Weights of a small GPT-style language model, trained from scratch on English Wikipedia: 13 layers, untied embeddings.
Each number is 200 + 30 x the weight over its row's rms, rounded and kept within 0 to 999. Layers, rows and columns count from 0. The size before them is the row's rms in percent of the matrix's.

# layer 3 MLP gate, 320x128, rms 0.286, rows 11-29, columns 0-127
097,229,204,211,193,200,236,219,191,173,219,213,184,193,172,208,223,202,242,172,177,169,206,244,206,219,204,203,287,213,219,214,209,206,161,233,170,217,204,134,241,167,152,250,215,181,226,201,191,246,220,135,222,241,240,135,181,219,173,244,225,218,196,190,165,172,172,271,208,213,192,243,248,211,176,172,178,187,220,194,182,186,195,194,238,201,202,213,282,193,258,194,189,147,185,186,180,192,133,197,225,195,227,186,160,204,137,211,151,194,239,216,216,256,222,165,228,197,174,174,192,212,179,206,200,206,214,154,173
114,220,188,179,204,196,161,227,209,221,217,196,192,297,249,153,219,228,171,254,184,223,197,193,202,207,245,193,159,235,218,257,132,233,199,237,250,157,202,183,215,173,228,233,222,182,216,207,169,227,240,157,189,236,212,156,216,194,191,200,137,201,213,206,182,152,183,236,216,231,188,168,188,191,169,197,180,220,188,204,224,167,225,128,179,258,219,195,158,166,230,223,200,223,236,213,141,233,177,258,207,197,239,183,177,185,206,220,149,197,184,179,232,166,209,179,223,228,205,159,162,198,202,223,204,248,201,244,183
099,262,242,189,164,218,229,216,219,184,241,192,205,240,263,178,169,151,238,241,169,229,199,194,196,204,229,201,200,237,195,182,169,190,162,221,289,211,219,234,174,211,231,136,134,138,143,189,196,187,163,199,247,256,179,194,201,179,227,202,193,224,221,189,181,191,196,161,168,218,161,214,226,189,210,223,186,208,213,243,200,184,245,212,186,266,241,219,186,199,233,188,251,221,222,224,249,154,249,204,175,229,188,210,192,184,206,172,242,157,180,188,238,205,218,192,184,240,220,188,180,220,206,180,218,262,183,207,218
107,183,161,251,160,186,192,281,239,225,214,185,234,190,173,199,195,231,234,155,183,211,220,192,209,187,230,193,195,146,205,176,242,175,180,150,224,189,232,221,212,175,195,175,193,176,172,153,139,199,187,230,273,210,198,207,192,251,223,204,157,195,226,263,187,133,198,189,191,205,201,244,231,161,191,272,202,150,234,247,165,162,162,209,211,200,203,207,200,215,148,186,215,176,218,141,185,202,196,182,204,215,229,148,163,226,268,165,201,177,179,217,213,232,185,195,187,182,245,190,195,180,155,213,239,180,193,202,171
096,214,245,185,176,185,176,216,218,200,178,178,230,198,202,197,198,216,201,164,202,217,181,167,212,208,154,149,137,234,171,193,189,227,216,219,247,228,212,219,175,227,234,217,219,220,195,231,174,190,221,242,231,219,221,206,147,237,137,188,246,168,203,165,210,137,191,232,213,219,190,216,257,242,201,173,199,180,218,239,177,217,215,236,196,191,205,178,182,238,238,240,202,192,151,240,182,206,157,168,173,242,235,213,260,187,191,153,295,172,127,217,227,182,222,227,187,255,204,225,160,160,192,235,215,160,200,215,177
111,224,184,197,208,188,161,234,176,203,162,154,183,201,200,254,160,165,248,178,171,189,240,224,200,169,209,159,217,205,183,217,221,195,185,187,166,211,184,201,175,220,179,190,181,196,223,203,184,191,190,226,258,168,193,235,120,181,275,155,210,223,187,238,199,179,194,179,199,197,170,187,199,237,151,148,194,232,135,153,228,224,268,215,202,173,208,227,223,258,227,171,168,234,206,191,194,243,189,223,219,171,135,222,196,224,225,192,163,189,213,186,223,210,184,180,164,156,183,207,140,237,146,241,176,160,159,191,246
102,208,256,189,235,192,211,194,198,244,251,201,185,254,230,195,201,196,215,240,222,217,223,215,190,293,190,200,147,209,180,224,190,271,169,220,223,198,183,171,178,169,185,178,203,218,166,217,175,204,175,158,202,168,178,229,222,181,265,142,225,167,220,239,231,178,230,191,240,169,214,191,220,172,231,187,226,228,177,212,244,232,166,217,243,177,178,210,181,264,191,214,196,233,182,209,211,245,220,155,166,179,228,198,242,174,227,219,216,223,163,226,205,171,253,221,176,219,164,191,168,203,211,247,187,205,128,196,136
097,224,243,193,198,172,159,143,154,174,167,195,205,192,210,242,208,225,228,250,160,211,180,178,181,187,153,198,186,228,186,264,219,190,270,211,236,220,180,223,164,218,201,206,203,196,140,217,165,205,193,226,204,202,186,166,218,190,175,201,212,189,197,206,238,262,188,197,176,223,164,161,220,275,240,168,161,207,196,171,144,242,163,265,174,209,158,207,203,160,166,163,185,163,181,230,203,206,264,199,198,154,212,249,166,180,169,217,200,211,164,161,155,193,201,182,190,214,240,232,220,217,238,221,134,204,203,180,178
098,164,171,232,159,182,173,176,156,155,183,226,239,191,208,219,193,188,163,215,185,180,206,203,175,206,160,203,185,234,155,182,182,194,215,211,235,244,196,188,234,220,155,156,187,255,210,194,189,221,183,200,194,159,147,237,178,184,190,200,214,181,177,252,207,185,241,255,208,319,211,163,208,198,164,190,228,158,182,228,192,195,217,186,213,190,209,237,266,175,208,229,225,246,254,225,274,244,194,203,204,223,186,156,214,178,212,186,177,232,236,201,211,225,196,164,205,270,186,171,205,246,259,207,200,219,183,210,224
105,195,177,198,211,174,213,220,190,208,204,197,182,237,212,228,251,226,183,146,196,215,204,221,200,238,190,179,232,222,232,238,194,213,199,202,203,168,260,158,162,267,164,262,177,185,201,164,177,231,201,208,148,214,236,242,212,249,261,205,165,210,222,153,180,206,226,252,145,192,227,145,181,150,204,169,222,178,202,144,186,175,220,221,186,186,205,224,165,236,169,192,169,231,162,201,267,215,218,198,211,214,134,219,183,235,168,176,197,202,264,213,169,193,215,141,188,195,197,213,236,205,203,249,228,182,147,221,231
104,207,250,190,176,181,209,170,229,244,209,244,205,206,225,259,243,219,174,206,215,154,229,219,139,209,161,233,203,179,181,243,242,211,172,177,190,200,237,211,161,259,230,233,183,171,191,171,200,224,204,173,228,154,191,239,257,207,225,179,252,252,206,189,242,168,245,207,207,237,216,219,175,237,233,256,211,159,169,207,219,244,206,183,176,248,210,245,250,159,166,145,220,195,179,190,191,137,172,204,168,182,252,189,195,185,216,205,197,176,165,218,197,197,203,207,253,189,218,223,185,162,177,246,222,172,239,171,203
103,183,228,168,221,227,181,258,212,211,208,191,128,196,208,216,227,226,212,174,185,172,241,241,182,170,196,225,198,189,201,207,212,199,175,187,254,202,164,196,231,161,195,162,246,223,235,177,228,186,242,212,262,227,202,170,249,210,146,258,158,163,239,177,243,204,178,227,208,208,222,175,209,190,202,157,235,186,201,202,206,205,195,211,116,173,233,229,166,233,228,187,241,195,206,178,162,189,204,225,177,210,145,211,175,227,176,193,154,209,178,228,263,139,204,253,225,163,180,202,216,176,193,186,208,276,244,230,227
089,205,228,173,206,234,206,200,194,170,239,227,185,187,161,256,180,160,201,172,203,162,181,204,212,204,213,173,183,197,228,196,189,150,159,228,163,188,212,152,192,144,185,202,184,239,214,198,172,189,176,174,153,225,237,229,180,201,192,153,217,165,174,172,178,249,221,201,208,215,226,194,194,229,159,200,205,184,178,216,136,262,155,189,234,196,158,228,257,171,153,179,213,272,205,187,163,154,251,183,224,189,209,226,126,141,223,222,244,201,226,202,210,218,236,252,204,182,182,199,246,161,200,229,126,218,187,188,203
088,226,228,198,171,214,213,181,188,210,225,188,229,170,257,175,199,245,180,195,247,191,137,204,122,178,183,161,276,163,180,158,208,207,168,191,171,177,170,129,225,257,225,223,208,191,187,210,169,218,226,182,140,217,222,197,222,170,194,225,187,215,205,191,172,205,212,189,266,229,185,208,197,233,164,244,195,251,208,241,209,157,222,248,233,205,185,229,257,169,206,219,231,177,234,240,259,201,208,211,208,176,254,201,211,214,185,206,209,206,182,238,220,121,193,208,173,191,232,161,149,187,194,209,227,177,200,230,210
100,211,135,240,210,214,222,200,161,200,180,260,206,222,251,215,223,207,187,144,156,180,204,215,239,188,214,167,222,198,184,206,211,224,209,173,215,185,161,236,246,245,183,204,140,215,213,207,170,178,212,217,243,216,182,168,240,199,254,194,170,184,202,183,232,236,219,177,170,179,213,247,221,187,198,210,217,175,141,235,208,242,197,225,185,207,234,225,156,203,236,178,216,226,189,253,215,169,223,246,255,183,190,184,231,177,195,173,240,231,216,155,194,155,290,250,180,232,231,168,175,192,234,268,171,207,181,231,205
090,172,200,244,215,241,224,203,205,170,156,146,179,155,181,252,223,195,202,215,198,160,197,196,249,147,224,168,184,222,181,190,205,241,187,181,222,196,248,191,165,247,194,184,181,216,234,221,242,221,262,171,224,237,184,211,183,203,220,144,168,186,268,152,208,188,168,217,141,202,124,210,204,205,133,154,188,204,195,258,175,244,206,182,206,212,218,203,180,184,181,191,257,237,161,182,218,180,261,205,235,170,178,219,176,221,183,166,206,178,178,217,224,251,174,230,206,179,248,226,196,206,196,255,172,212,200,191,216
099,163,189,191,165,181,167,227,215,174,215,191,195,228,232,213,229,227,166,163,182,252,242,214,174,199,218,211,230,189,149,249,166,196,233,275,203,164,190,167,194,235,163,199,155,213,240,207,188,195,157,252,182,204,186,197,226,253,185,188,178,229,134,214,230,248,206,213,204,195,252,261,182,273,213,211,203,181,193,199,189,188,192,203,195,188,189,143,189,191,184,210,158,166,239,187,175,226,183,188,221,256,202,232,192,196,258,231,198,250,206,202,188,211,187,282,204,182,233,164,187,222,224,162,208,261,162,199,250
099,238,192,164,202,195,145,183,197,201,210,170,249,202,210,241,193,202,181,171,220,180,132,193,220,184,167,204,204,183,162,244,149,158,200,232,198,248,163,161,180,181,166,179,198,234,222,155,145,177,156,179,233,255,214,151,187,205,178,188,221,197,170,182,225,203,144,174,232,156,201,186,238,280,201,148,219,175,192,223,208,154,184,195,229,178,246,212,206,219,230,232,233,119,170,284,198,225,183,243,175,202,203,213,190,179,206,189,193,189,177,199,261,216,194,199,188,181,210,201,176,221,206,209,212,203,261,222,165
098,242,258,174,256,186,147,175,186,175,230,188,244,211,248,183,176,185,227,170,172,201,174,169,195,205,219,204,193,190,186,211,219,155,246,197,228,212,242,179,207,198,192,249,172,280,121,186,221,177,210,171,218,198,218,213,221,191,219,158,126,154,207,194,213,243,205,194,171,171,207,161,143,213,177,186,148,217,210,177,182,180,204,240,191,208,256,180,187,256,238,204,157,165,201,142,210,203,185,221,203,235,223,173,200,169,224,181,169,217,196,165,224,163,260,189,222,218,231,152,247,181,175,199,232,216,206,235,179
# layer 3 MLP up, 320x128, rms 0.268, rows 11-28, columns 0-127
098,216,163,260,262,225,177,224,132,246,187,197,158,198,211,231,164,191,183,190,197,224,180,234,226,188,227,197,188,164,179,206,232,214,187,210,183,202,195,166,181,227,219,194,168,152,259,198,234,214,225,220,202,217,202,188,210,151,234,189,194,165,180,215,243,230,223,238,184,229,203,203,139,208,220,206,184,197,199,165,164,202,173,234,206,181,225,211,115,227,138,165,214,240,210,174,171,226,219,200,183,220,178,197,176,193,178,156,168,163,228,162,110,132,159,149,176,190,206,251,189,165,226,222,191,162,184,224,212
106,232,221,256,193,164,189,235,148,218,225,185,163,187,230,201,148,212,189,265,163,196,139,134,165,183,193,205,172,252,170,232,201,182,176,234,277,172,124,231,240,187,184,251,177,186,201,197,200,207,224,193,202,212,222,174,230,208,277,139,197,207,198,185,228,168,191,214,214,215,187,172,171,207,192,213,201,225,212,207,248,207,208,173,208,191,223,236,159,192,206,224,242,180,234,225,226,199,235,224,190,174,219,246,222,184,197,163,172,230,184,161,224,251,200,231,248,229,223,153,167,187,214,186,206,184,244,238,174
098,238,157,207,144,255,170,238,212,211,183,178,204,152,205,177,270,182,253,218,244,208,253,192,216,223,241,191,224,178,208,212,212,184,167,183,156,182,193,225,178,174,167,171,192,184,189,256,244,245,232,179,194,174,169,191,219,245,127,196,198,222,224,195,234,265,175,258,183,222,201,215,168,204,233,220,172,206,214,233,194,163,194,190,219,213,181,191,169,177,195,174,202,190,239,178,249,165,181,197,240,208,175,199,221,210,228,227,172,199,256,224,244,187,229,279,198,229,182,160,234,226,241,235,233,175,183,220,236
095,210,162,207,212,226,211,224,215,236,168,203,209,189,210,244,263,215,229,210,288,221,219,188,232,216,149,212,217,165,226,205,250,186,226,186,174,193,186,162,220,199,186,216,216,227,244,197,238,205,214,232,212,246,130,205,195,178,217,154,201,232,262,190,203,226,226,245,176,162,113,231,217,195,201,218,207,209,203,151,202,214,260,191,136,152,186,169,219,225,230,220,141,197,214,227,238,194,185,256,189,175,183,189,227,220,213,219,191,253,177,180,158,180,202,158,190,192,206,158,258,164,180,186,210,163,189,213,214
094,208,186,198,193,190,260,208,170,186,129,184,253,209,197,230,207,171,288,204,230,217,232,142,172,216,169,156,207,182,220,220,164,161,173,214,239,234,191,237,187,188,193,171,159,241,163,245,209,177,258,243,189,205,215,224,235,231,212,167,189,210,183,197,275,172,200,207,237,233,215,198,226,234,188,180,162,217,209,192,245,185,187,236,209,185,163,184,216,190,193,230,228,170,219,223,219,164,191,200,174,189,199,137,239,209,212,168,254,223,184,255,199,187,202,228,229,223,196,186,169,162,190,239,208,128,245,221,156
108,233,212,247,175,209,268,212,191,140,189,204,230,180,203,230,214,168,261,191,231,234,219,177,241,185,214,198,210,198,172,207,155,214,238,207,176,184,190,193,231,164,235,220,245,240,178,180,197,228,203,249,192,224,209,205,234,231,135,185,245,239,249,178,257,204,210,206,266,256,193,162,209,224,290,232,216,232,212,201,196,149,197,161,234,237,197,214,172,212,219,191,174,190,226,202,162,176,183,172,217,155,179,195,193,207,241,145,170,225,232,242,189,231,198,186,193,163,148,213,188,206,236,225,200,172,202,149,195
099,188,206,203,183,193,176,203,227,192,240,224,220,181,210,182,238,126,211,173,237,187,211,200,204,174,234,209,203,184,198,203,171,135,229,214,190,286,202,215,228,186,220,242,141,210,225,144,202,241,199,195,219,238,274,228,213,212,171,224,194,202,195,202,177,223,251,205,177,234,205,196,193,220,139,228,216,218,148,202,224,149,194,199,154,220,235,205,193,151,215,233,164,216,249,224,253,210,143,203,214,203,177,183,206,202,210,154,239,170,207,254,242,220,200,217,185,153,160,271,203,249,217,231,183,162,241,212,213
092,192,202,189,249,151,238,207,202,181,218,211,205,202,206,155,188,152,220,208,173,187,187,206,222,176,149,211,204,197,202,228,234,235,224,228,198,182,230,166,203,219,241,232,192,241,224,230,192,208,209,215,162,220,178,213,251,204,257,200,188,151,239,236,231,214,255,236,232,158,199,198,180,249,206,167,266,242,255,207,216,166,242,167,247,233,234,169,135,206,193,234,195,268,179,193,179,195,201,227,200,160,149,156,232,266,228,189,220,165,184,230,165,254,159,207,186,220,210,188,193,229,224,161,189,178,198,242,221
100,191,156,179,165,207,228,196,209,122,209,217,216,192,191,224,196,245,175,183,191,173,222,177,220,239,170,272,209,195,197,187,216,177,223,186,233,185,231,211,186,268,208,159,190,212,196,224,243,226,218,218,245,223,180,180,224,192,229,147,215,247,197,160,142,196,164,168,206,216,204,215,176,251,160,191,236,191,183,231,141,275,205,160,201,177,213,168,233,188,200,236,184,229,196,242,226,185,171,175,212,233,221,184,238,234,247,171,160,220,238,220,178,218,204,163,233,251,164,177,177,231,174,225,249,187,266,233,202
111,231,212,220,227,204,185,186,236,153,177,249,188,228,215,251,209,286,252,177,181,186,197,174,176,221,187,139,223,228,148,193,217,231,165,191,146,186,210,147,160,197,211,240,213,161,250,197,159,195,204,213,236,181,228,182,202,184,187,198,224,170,190,172,182,212,137,185,247,190,208,207,207,175,160,214,170,155,218,214,163,170,203,158,192,241,205,254,223,228,241,204,226,175,173,136,200,233,195,196,186,176,231,206,176,134,219,241,198,221,170,194,162,210,167,189,217,190,171,164,263,225,185,188,135,205,169,223,198
105,186,269,184,202,220,218,215,205,170,182,172,213,182,184,133,177,203,255,220,250,176,155,194,209,182,207,214,232,180,181,192,214,202,233,230,188,261,173,215,192,218,224,175,184,200,190,181,195,176,192,195,192,167,176,257,185,172,205,140,185,191,210,180,216,195,200,190,185,231,185,206,150,174,225,180,195,216,172,184,169,190,178,176,234,190,154,204,226,132,177,130,164,144,199,210,164,213,268,208,260,171,163,194,179,222,230,260,246,172,232,274,184,163,167,205,213,187,242,192,173,150,145,223,183,186,169,241,190
110,160,248,128,192,190,214,194,201,237,161,231,196,206,199,207,190,249,159,181,196,226,214,197,173,176,165,245,237,213,209,220,198,160,179,231,206,164,157,211,225,228,181,213,203,169,280,175,163,178,215,246,201,185,196,163,184,118,205,179,158,187,158,200,279,226,175,162,190,160,205,197,179,183,180,177,195,207,229,170,221,198,252,231,205,159,199,153,184,217,182,163,200,194,173,210,200,200,196,206,232,155,205,218,189,255,191,181,199,218,159,164,202,206,211,209,190,183,198,227,235,254,193,238,201,154,93,197,215
097,249,156,229,202,222,192,172,196,151,242,204,234,214,194,201,209,225,169,133,198,183,231,175,153,223,218,180,160,184,157,255,204,223,269,143,179,182,181,203,177,233,255,196,182,225,234,248,189,231,232,207,162,236,202,180,236,179,152,245,134,204,166,211,186,188,205,216,178,149,194,209,131,168,213,179,222,176,268,181,195,216,186,216,204,234,218,152,230,190,163,200,181,206,203,179,182,177,226,234,205,174,233,217,210,218,183,176,242,231,200,168,256,247,167,235,206,214,208,192,244,201,192,251,225,203,160,209,220
088,102,184,198,172,207,201,172,202,214,172,213,192,195,193,184,207,290,151,189,242,221,178,200,195,163,184,175,156,187,223,143,186,208,240,196,240,198,234,230,154,195,229,219,193,176,197,182,160,180,210,197,209,233,150,167,216,166,204,191,204,201,205,184,198,168,230,175,156,255,226,197,188,232,212,161,189,121,171,159,175,269,220,181,192,144,224,159,238,203,159,230,198,171,229,227,216,185,198,205,160,200,240,183,149,200,186,209,241,208,159,263,214,210,243,196,197,252,196,203,245,178,180,174,216,219,175,211,199
100,177,194,261,217,204,226,234,208,192,236,230,224,230,209,236,209,184,189,192,179,191,202,177,182,180,157,214,232,214,222,210,218,209,153,199,222,215,205,189,194,251,221,210,239,133,143,137,215,199,198,216,224,169,217,197,246,156,208,178,165,201,224,185,146,228,220,218,209,192,213,169,173,188,194,207,197,137,168,219,195,237,209,153,200,232,168,163,190,210,210,133,224,211,195,223,175,150,201,146,170,225,233,234,185,140,165,202,241,198,226,189,128,166,237,198,258,241,206,151,212,178,206,183,167,141,139,234,178
098,184,215,251,187,191,223,210,191,128,216,181,168,168,183,181,220,201,252,196,192,178,224,212,226,176,249,217,146,175,198,255,183,211,189,213,193,195,172,97,235,221,177,197,185,242,224,199,186,177,149,210,172,192,225,169,228,181,171,213,257,201,239,247,206,180,169,188,192,217,149,181,213,201,162,173,235,241,171,157,198,208,227,227,213,150,171,215,212,209,186,180,195,155,207,187,200,199,204,169,235,270,187,223,249,248,231,176,226,239,245,165,243,197,190,202,193,185,245,156,234,140,176,211,192,208,217,226,252
108,226,222,164,165,165,198,178,168,190,177,233,209,214,204,197,217,272,206,171,233,186,225,239,197,177,220,190,250,199,191,159,190,190,221,199,162,213,183,176,185,162,140,183,145,205,242,243,224,160,214,197,211,248,197,240,204,242,243,208,214,188,196,162,225,220,129,207,144,195,202,200,240,169,192,155,240,160,227,245,232,200,170,184,181,169,136,158,205,230,145,205,246,232,200,222,217,189,199,188,181,205,183,161,166,176,196,235,193,224,179,260,248,145,179,187,183,142,191,243,222,203,176,174,205,144,176,208,192
096,188,196,229,206,232,193,241,235,223,216,253,179,167,173,156,144,158,211,205,158,177,249,191,172,163,197,142,238,174,164,159,157,192,197,213,182,130,216,251,174,186,205,229,214,158,178,232,189,182,255,204,194,163,165,220,185,183,187,203,194,202,239,229,233,220,209,142,159,233,182,216,234,174,135,211,164,241,176,227,209,235,224,181,176,248,222,212,202,148,159,144,226,202,174,180,167,177,221,181,222,191,261,197,170,192,248,175,228,244,172,211,202,193,234,209,143,191,175,210,231,201,218,190,176,168,187,209,217
# layer 3 MLP down (transposed), 320x128, rms 0.259, rows 11-28, columns 0-127
102,183,250,141,203,199,243,206,210,205,205,215,177,232,140,153,187,175,177,196,187,192,245,203,184,185,220,201,181,201,185,215,198,173,252,190,230,253,237,221,180,220,223,216,220,258,171,148,168,186,175,243,211,168,151,229,193,236,204,209,240,202,224,231,250,121,184,187,217,207,163,186,233,199,231,217,191,240,209,190,191,136,243,184,171,178,201,256,165,236,221,181,162,247,173,201,174,176,211,232,150,236,163,238,194,252,204,252,186,181,159,235,183,199,182,229,183,252,195,195,144,222,187,204,234,162,204,227,212
099,220,202,243,234,223,153,215,181,121,140,174,250,179,217,202,245,216,160,201,181,221,229,194,218,223,240,186,244,218,161,166,203,249,184,183,169,168,187,211,209,198,230,217,223,177,194,173,189,200,209,186,210,156,253,197,208,228,190,196,188,247,218,161,157,236,271,228,234,180,164,212,209,167,164,179,207,171,259,207,209,167,222,222,240,231,214,213,216,154,248,219,236,162,213,254,245,195,208,220,175,212,172,188,206,218,234,217,167,183,212,251,234,238,242,172,217,223,224,215,201,236,281,192,250,214,208,197,187
097,214,134,229,236,210,206,179,143,179,178,233,204,160,214,152,236,219,200,162,204,229,194,194,176,194,242,168,224,193,210,127,254,210,212,204,161,269,205,224,245,217,222,189,199,238,218,121,154,225,237,208,181,201,213,207,200,200,196,210,176,229,168,215,201,173,207,184,240,209,246,146,217,180,177,192,210,153,156,210,152,165,244,199,197,199,181,181,228,179,219,171,192,185,214,232,158,265,213,206,155,202,187,211,177,198,180,166,187,229,150,218,231,224,169,229,196,244,203,231,153,224,159,181,244,172,263,200,223
107,237,187,195,200,173,172,204,189,209,215,160,186,226,198,249,188,191,191,206,226,170,222,159,204,156,155,223,197,223,181,198,168,199,224,200,220,201,245,172,236,203,173,187,245,199,174,159,174,172,154,181,205,204,238,178,174,230,255,192,257,187,237,143,194,197,190,182,228,199,193,193,163,130,235,180,212,238,139,233,187,199,185,181,201,173,206,212,194,269,182,192,163,154,191,230,139,207,194,222,234,238,164,196,248,222,151,230,177,231,151,215,199,142,212,261,259,203,228,216,197,269,157,194,203,177,179,239,232
095,176,178,209,184,186,229,213,165,182,195,193,157,154,214,245,211,262,215,172,185,199,168,164,169,171,216,252,201,259,223,186,207,220,179,230,213,279,147,206,183,249,257,232,256,279,193,222,191,218,217,215,166,195,200,187,172,233,184,141,199,209,226,188,192,139,170,246,184,199,161,177,171,243,196,207,178,174,212,216,199,239,199,199,220,169,100,209,193,185,231,193,234,207,209,211,170,202,143,187,229,238,234,184,229,154,204,213,196,191,155,191,185,187,183,196,156,238,208,204,162,187,207,185,233,206,233,181,220
102,212,227,197,230,199,223,158,200,210,196,236,176,204,131,189,174,216,170,225,193,182,167,162,271,213,221,224,233,202,192,237,192,172,239,235,152,198,184,163,164,194,175,234,220,243,185,205,197,192,184,214,169,230,175,165,210,206,191,203,205,213,234,192,209,167,162,158,177,180,189,191,233,233,213,201,234,200,234,161,174,147,231,155,187,171,234,204,132,209,211,232,209,209,188,189,149,207,215,223,180,215,177,235,228,215,117,232,220,118,216,219,169,140,243,225,231,177,230,239,261,183,170,214,197,220,157,144,173
103,177,254,179,249,214,218,195,198,166,219,241,183,195,204,193,194,199,237,206,171,183,174,170,220,246,268,215,230,165,245,144,200,146,230,232,222,183,207,221,209,219,137,181,233,198,222,167,199,201,207,167,235,220,146,194,167,240,209,205,179,180,167,182,224,216,274,257,218,211,189,282,200,221,177,148,196,172,221,189,177,163,163,199,195,189,192,182,223,128,178,195,204,194,191,233,264,177,221,208,215,244,159,212,170,183,203,241,232,247,163,179,160,222,163,239,171,185,142,212,186,221,210,207,229,196,190,180,211
099,170,195,184,212,236,241,140,230,239,196,225,236,194,143,214,199,232,224,160,225,233,221,175,248,200,221,262,149,162,192,166,214,184,154,162,193,192,212,173,239,196,197,199,162,243,219,206,189,183,190,156,190,170,238,213,173,177,236,219,239,211,229,194,162,223,185,218,229,183,161,237,235,126,208,253,185,221,244,153,228,219,183,158,176,206,187,239,185,192,213,215,216,213,255,256,212,229,217,221,226,182,246,152,230,187,176,160,248,201,193,190,231,190,146,189,152,217,224,198,186,238,244,231,184,192,187,228,235
103,143,226,135,169,128,243,173,237,246,236,194,217,229,157,278,221,219,215,227,203,154,186,247,201,152,168,154,201,183,192,181,222,192,192,211,208,200,151,206,177,238,239,193,205,198,161,226,159,135,206,173,252,210,180,208,209,207,174,216,194,174,161,213,209,180,211,256,158,210,229,177,171,200,203,180,138,196,170,229,182,193,147,263,194,204,216,186,247,230,177,215,201,158,231,222,179,221,244,212,238,241,219,185,181,220,212,236,143,178,187,227,178,248,213,227,227,201,194,206,225,181,170,223,221,195,208,211,201
097,178,228,192,149,202,192,227,185,217,203,204,168,219,248,153,172,206,235,182,210,202,179,152,188,198,223,191,206,146,164,196,182,199,240,198,185,196,172,214,189,173,178,175,179,152,204,149,183,251,196,239,191,215,222,185,164,202,213,213,232,242,219,217,220,185,194,211,314,217,200,211,194,137,220,165,212,210,199,200,189,168,247,142,226,237,187,178,214,219,186,223,179,233,140,151,221,211,154,194,208,258,153,249,193,231,220,216,160,224,201,189,206,271,236,167,214,225,158,194,189,250,199,144,196,151,171,218,217
099,212,194,220,202,183,211,178,216,228,149,219,186,190,193,199,181,204,225,207,210,177,184,225,143,190,150,232,163,212,201,192,218,247,179,175,184,208,192,202,179,240,164,198,201,199,196,245,189,233,179,252,212,191,202,172,177,219,190,215,216,215,180,191,197,212,208,209,239,198,205,223,181,173,212,215,222,264,170,210,260,191,226,293,202,264,232,141,218,210,201,217,192,210,191,177,196,157,205,200,242,142,289,240,143,161,158,203,183,118,196,272,234,192,200,156,210,225,226,230,146,215,207,230,168,248,211,222,188
099,192,186,243,205,216,152,202,229,246,211,180,254,239,180,179,219,181,152,250,208,191,161,234,295,156,235,235,224,169,201,232,192,181,211,198,134,231,197,168,181,199,214,191,123,185,209,226,235,211,237,195,182,200,222,229,201,250,224,206,191,226,181,168,230,153,199,208,232,233,172,215,226,198,173,175,188,229,179,245,160,175,200,232,172,166,143,141,204,175,145,207,165,229,199,241,227,189,205,207,244,209,195,211,220,228,227,230,241,217,218,175,216,156,179,201,187,227,183,284,232,219,195,186,198,194,197,187,226
101,209,195,220,210,213,184,239,180,192,188,227,236,152,145,192,164,150,224,195,163,188,207,238,178,235,162,237,220,210,161,173,197,199,205,246,171,131,191,227,181,147,253,212,219,184,214,161,209,218,187,199,191,156,219,223,166,219,172,245,232,177,206,179,229,183,167,247,154,228,220,178,272,215,205,190,218,208,183,218,185,182,204,194,134,214,186,258,132,218,204,203,175,244,230,195,183,208,218,248,178,156,153,197,175,207,226,223,190,221,225,203,208,161,174,234,237,175,167,250,162,216,190,265,174,150,197,224,156
097,202,180,164,177,186,267,172,203,222,218,185,228,210,211,241,192,255,238,150,227,171,240,204,216,177,182,217,166,231,177,220,200,175,195,211,178,205,175,203,225,177,151,189,126,171,157,219,202,216,190,275,212,174,209,201,197,208,211,184,158,193,181,191,198,216,185,213,220,161,200,125,165,192,228,191,164,184,166,161,170,200,206,225,194,203,167,222,205,202,213,213,166,164,188,226,208,170,182,126,248,185,256,187,204,182,165,208,161,129,184,194,297,215,208,190,159,174,119,161,191,210,190,201,233,206,206,172,216
091,213,263,147,214,220,145,186,208,185,232,239,210,185,179,208,197,230,163,236,159,213,190,182,277,215,168,208,205,203,180,281,180,192,179,148,220,190,212,227,221,148,193,197,182,225,201,236,223,175,203,227,165,221,204,215,195,188,216,184,133,192,111,175,184,216,226,157,149,247,204,241,142,203,237,217,187,155,246,232,196,225,182,177,150,207,189,212,185,225,174,209,220,172,176,209,212,199,182,212,206,192,223,202,203,236,244,257,182,249,251,174,183,227,206,234,258,193,161,233,192,209,243,197,183,202,214,221,188
099,234,236,198,106,222,180,222,201,224,203,211,181,199,205,108,190,223,253,233,223,189,210,200,156,183,161,206,202,241,198,191,228,234,188,161,239,195,210,191,199,156,242,208,258,182,198,149,193,273,193,210,148,193,179,206,164,145,234,180,218,208,185,258,203,172,192,199,215,195,174,205,167,181,202,204,161,187,175,167,203,188,215,160,207,187,189,233,269,161,216,192,145,211,188,221,251,184,158,203,240,183,171,241,250,234,210,185,195,167,217,221,187,224,237,179,152,235,230,229,203,242,197,201,194,241,194,204,237
101,211,219,217,213,206,152,226,185,137,236,198,198,211,215,192,188,252,160,203,170,258,249,211,243,198,184,205,198,214,231,216,188,274,212,238,228,159,270,191,194,225,202,197,169,180,218,179,197,182,200,230,211,230,141,191,187,251,180,208,183,199,219,230,243,126,188,231,184,183,176,207,215,216,177,136,183,168,200,221,209,217,235,179,187,188,184,164,260,225,185,165,154,230,180,219,214,217,190,173,227,228,200,229,207,229,267,204,210,212,166,233,196,210,161,250,258,159,211,185,159,278,172,227,188,238,194,216,180
098,212,210,211,166,225,233,186,189,215,240,195,193,212,161,176,200,172,257,207,182,247,117,211,192,187,212,165,208,188,180,221,225,209,193,171,161,175,245,213,173,166,235,216,207,145,185,200,132,195,218,233,190,210,195,193,221,169,174,201,280,194,261,191,219,190,229,219,199,246,214,257,225,153,232,247,223,208,211,186,119,212,210,183,204,197,192,220,240,228,206,169,204,216,247,194,215,227,242,237,205,230,218,247,171,198,217,230,167,256,140,223,228,208,232,187,195,195,203,152,179,153,185,223,153,187,152,154,204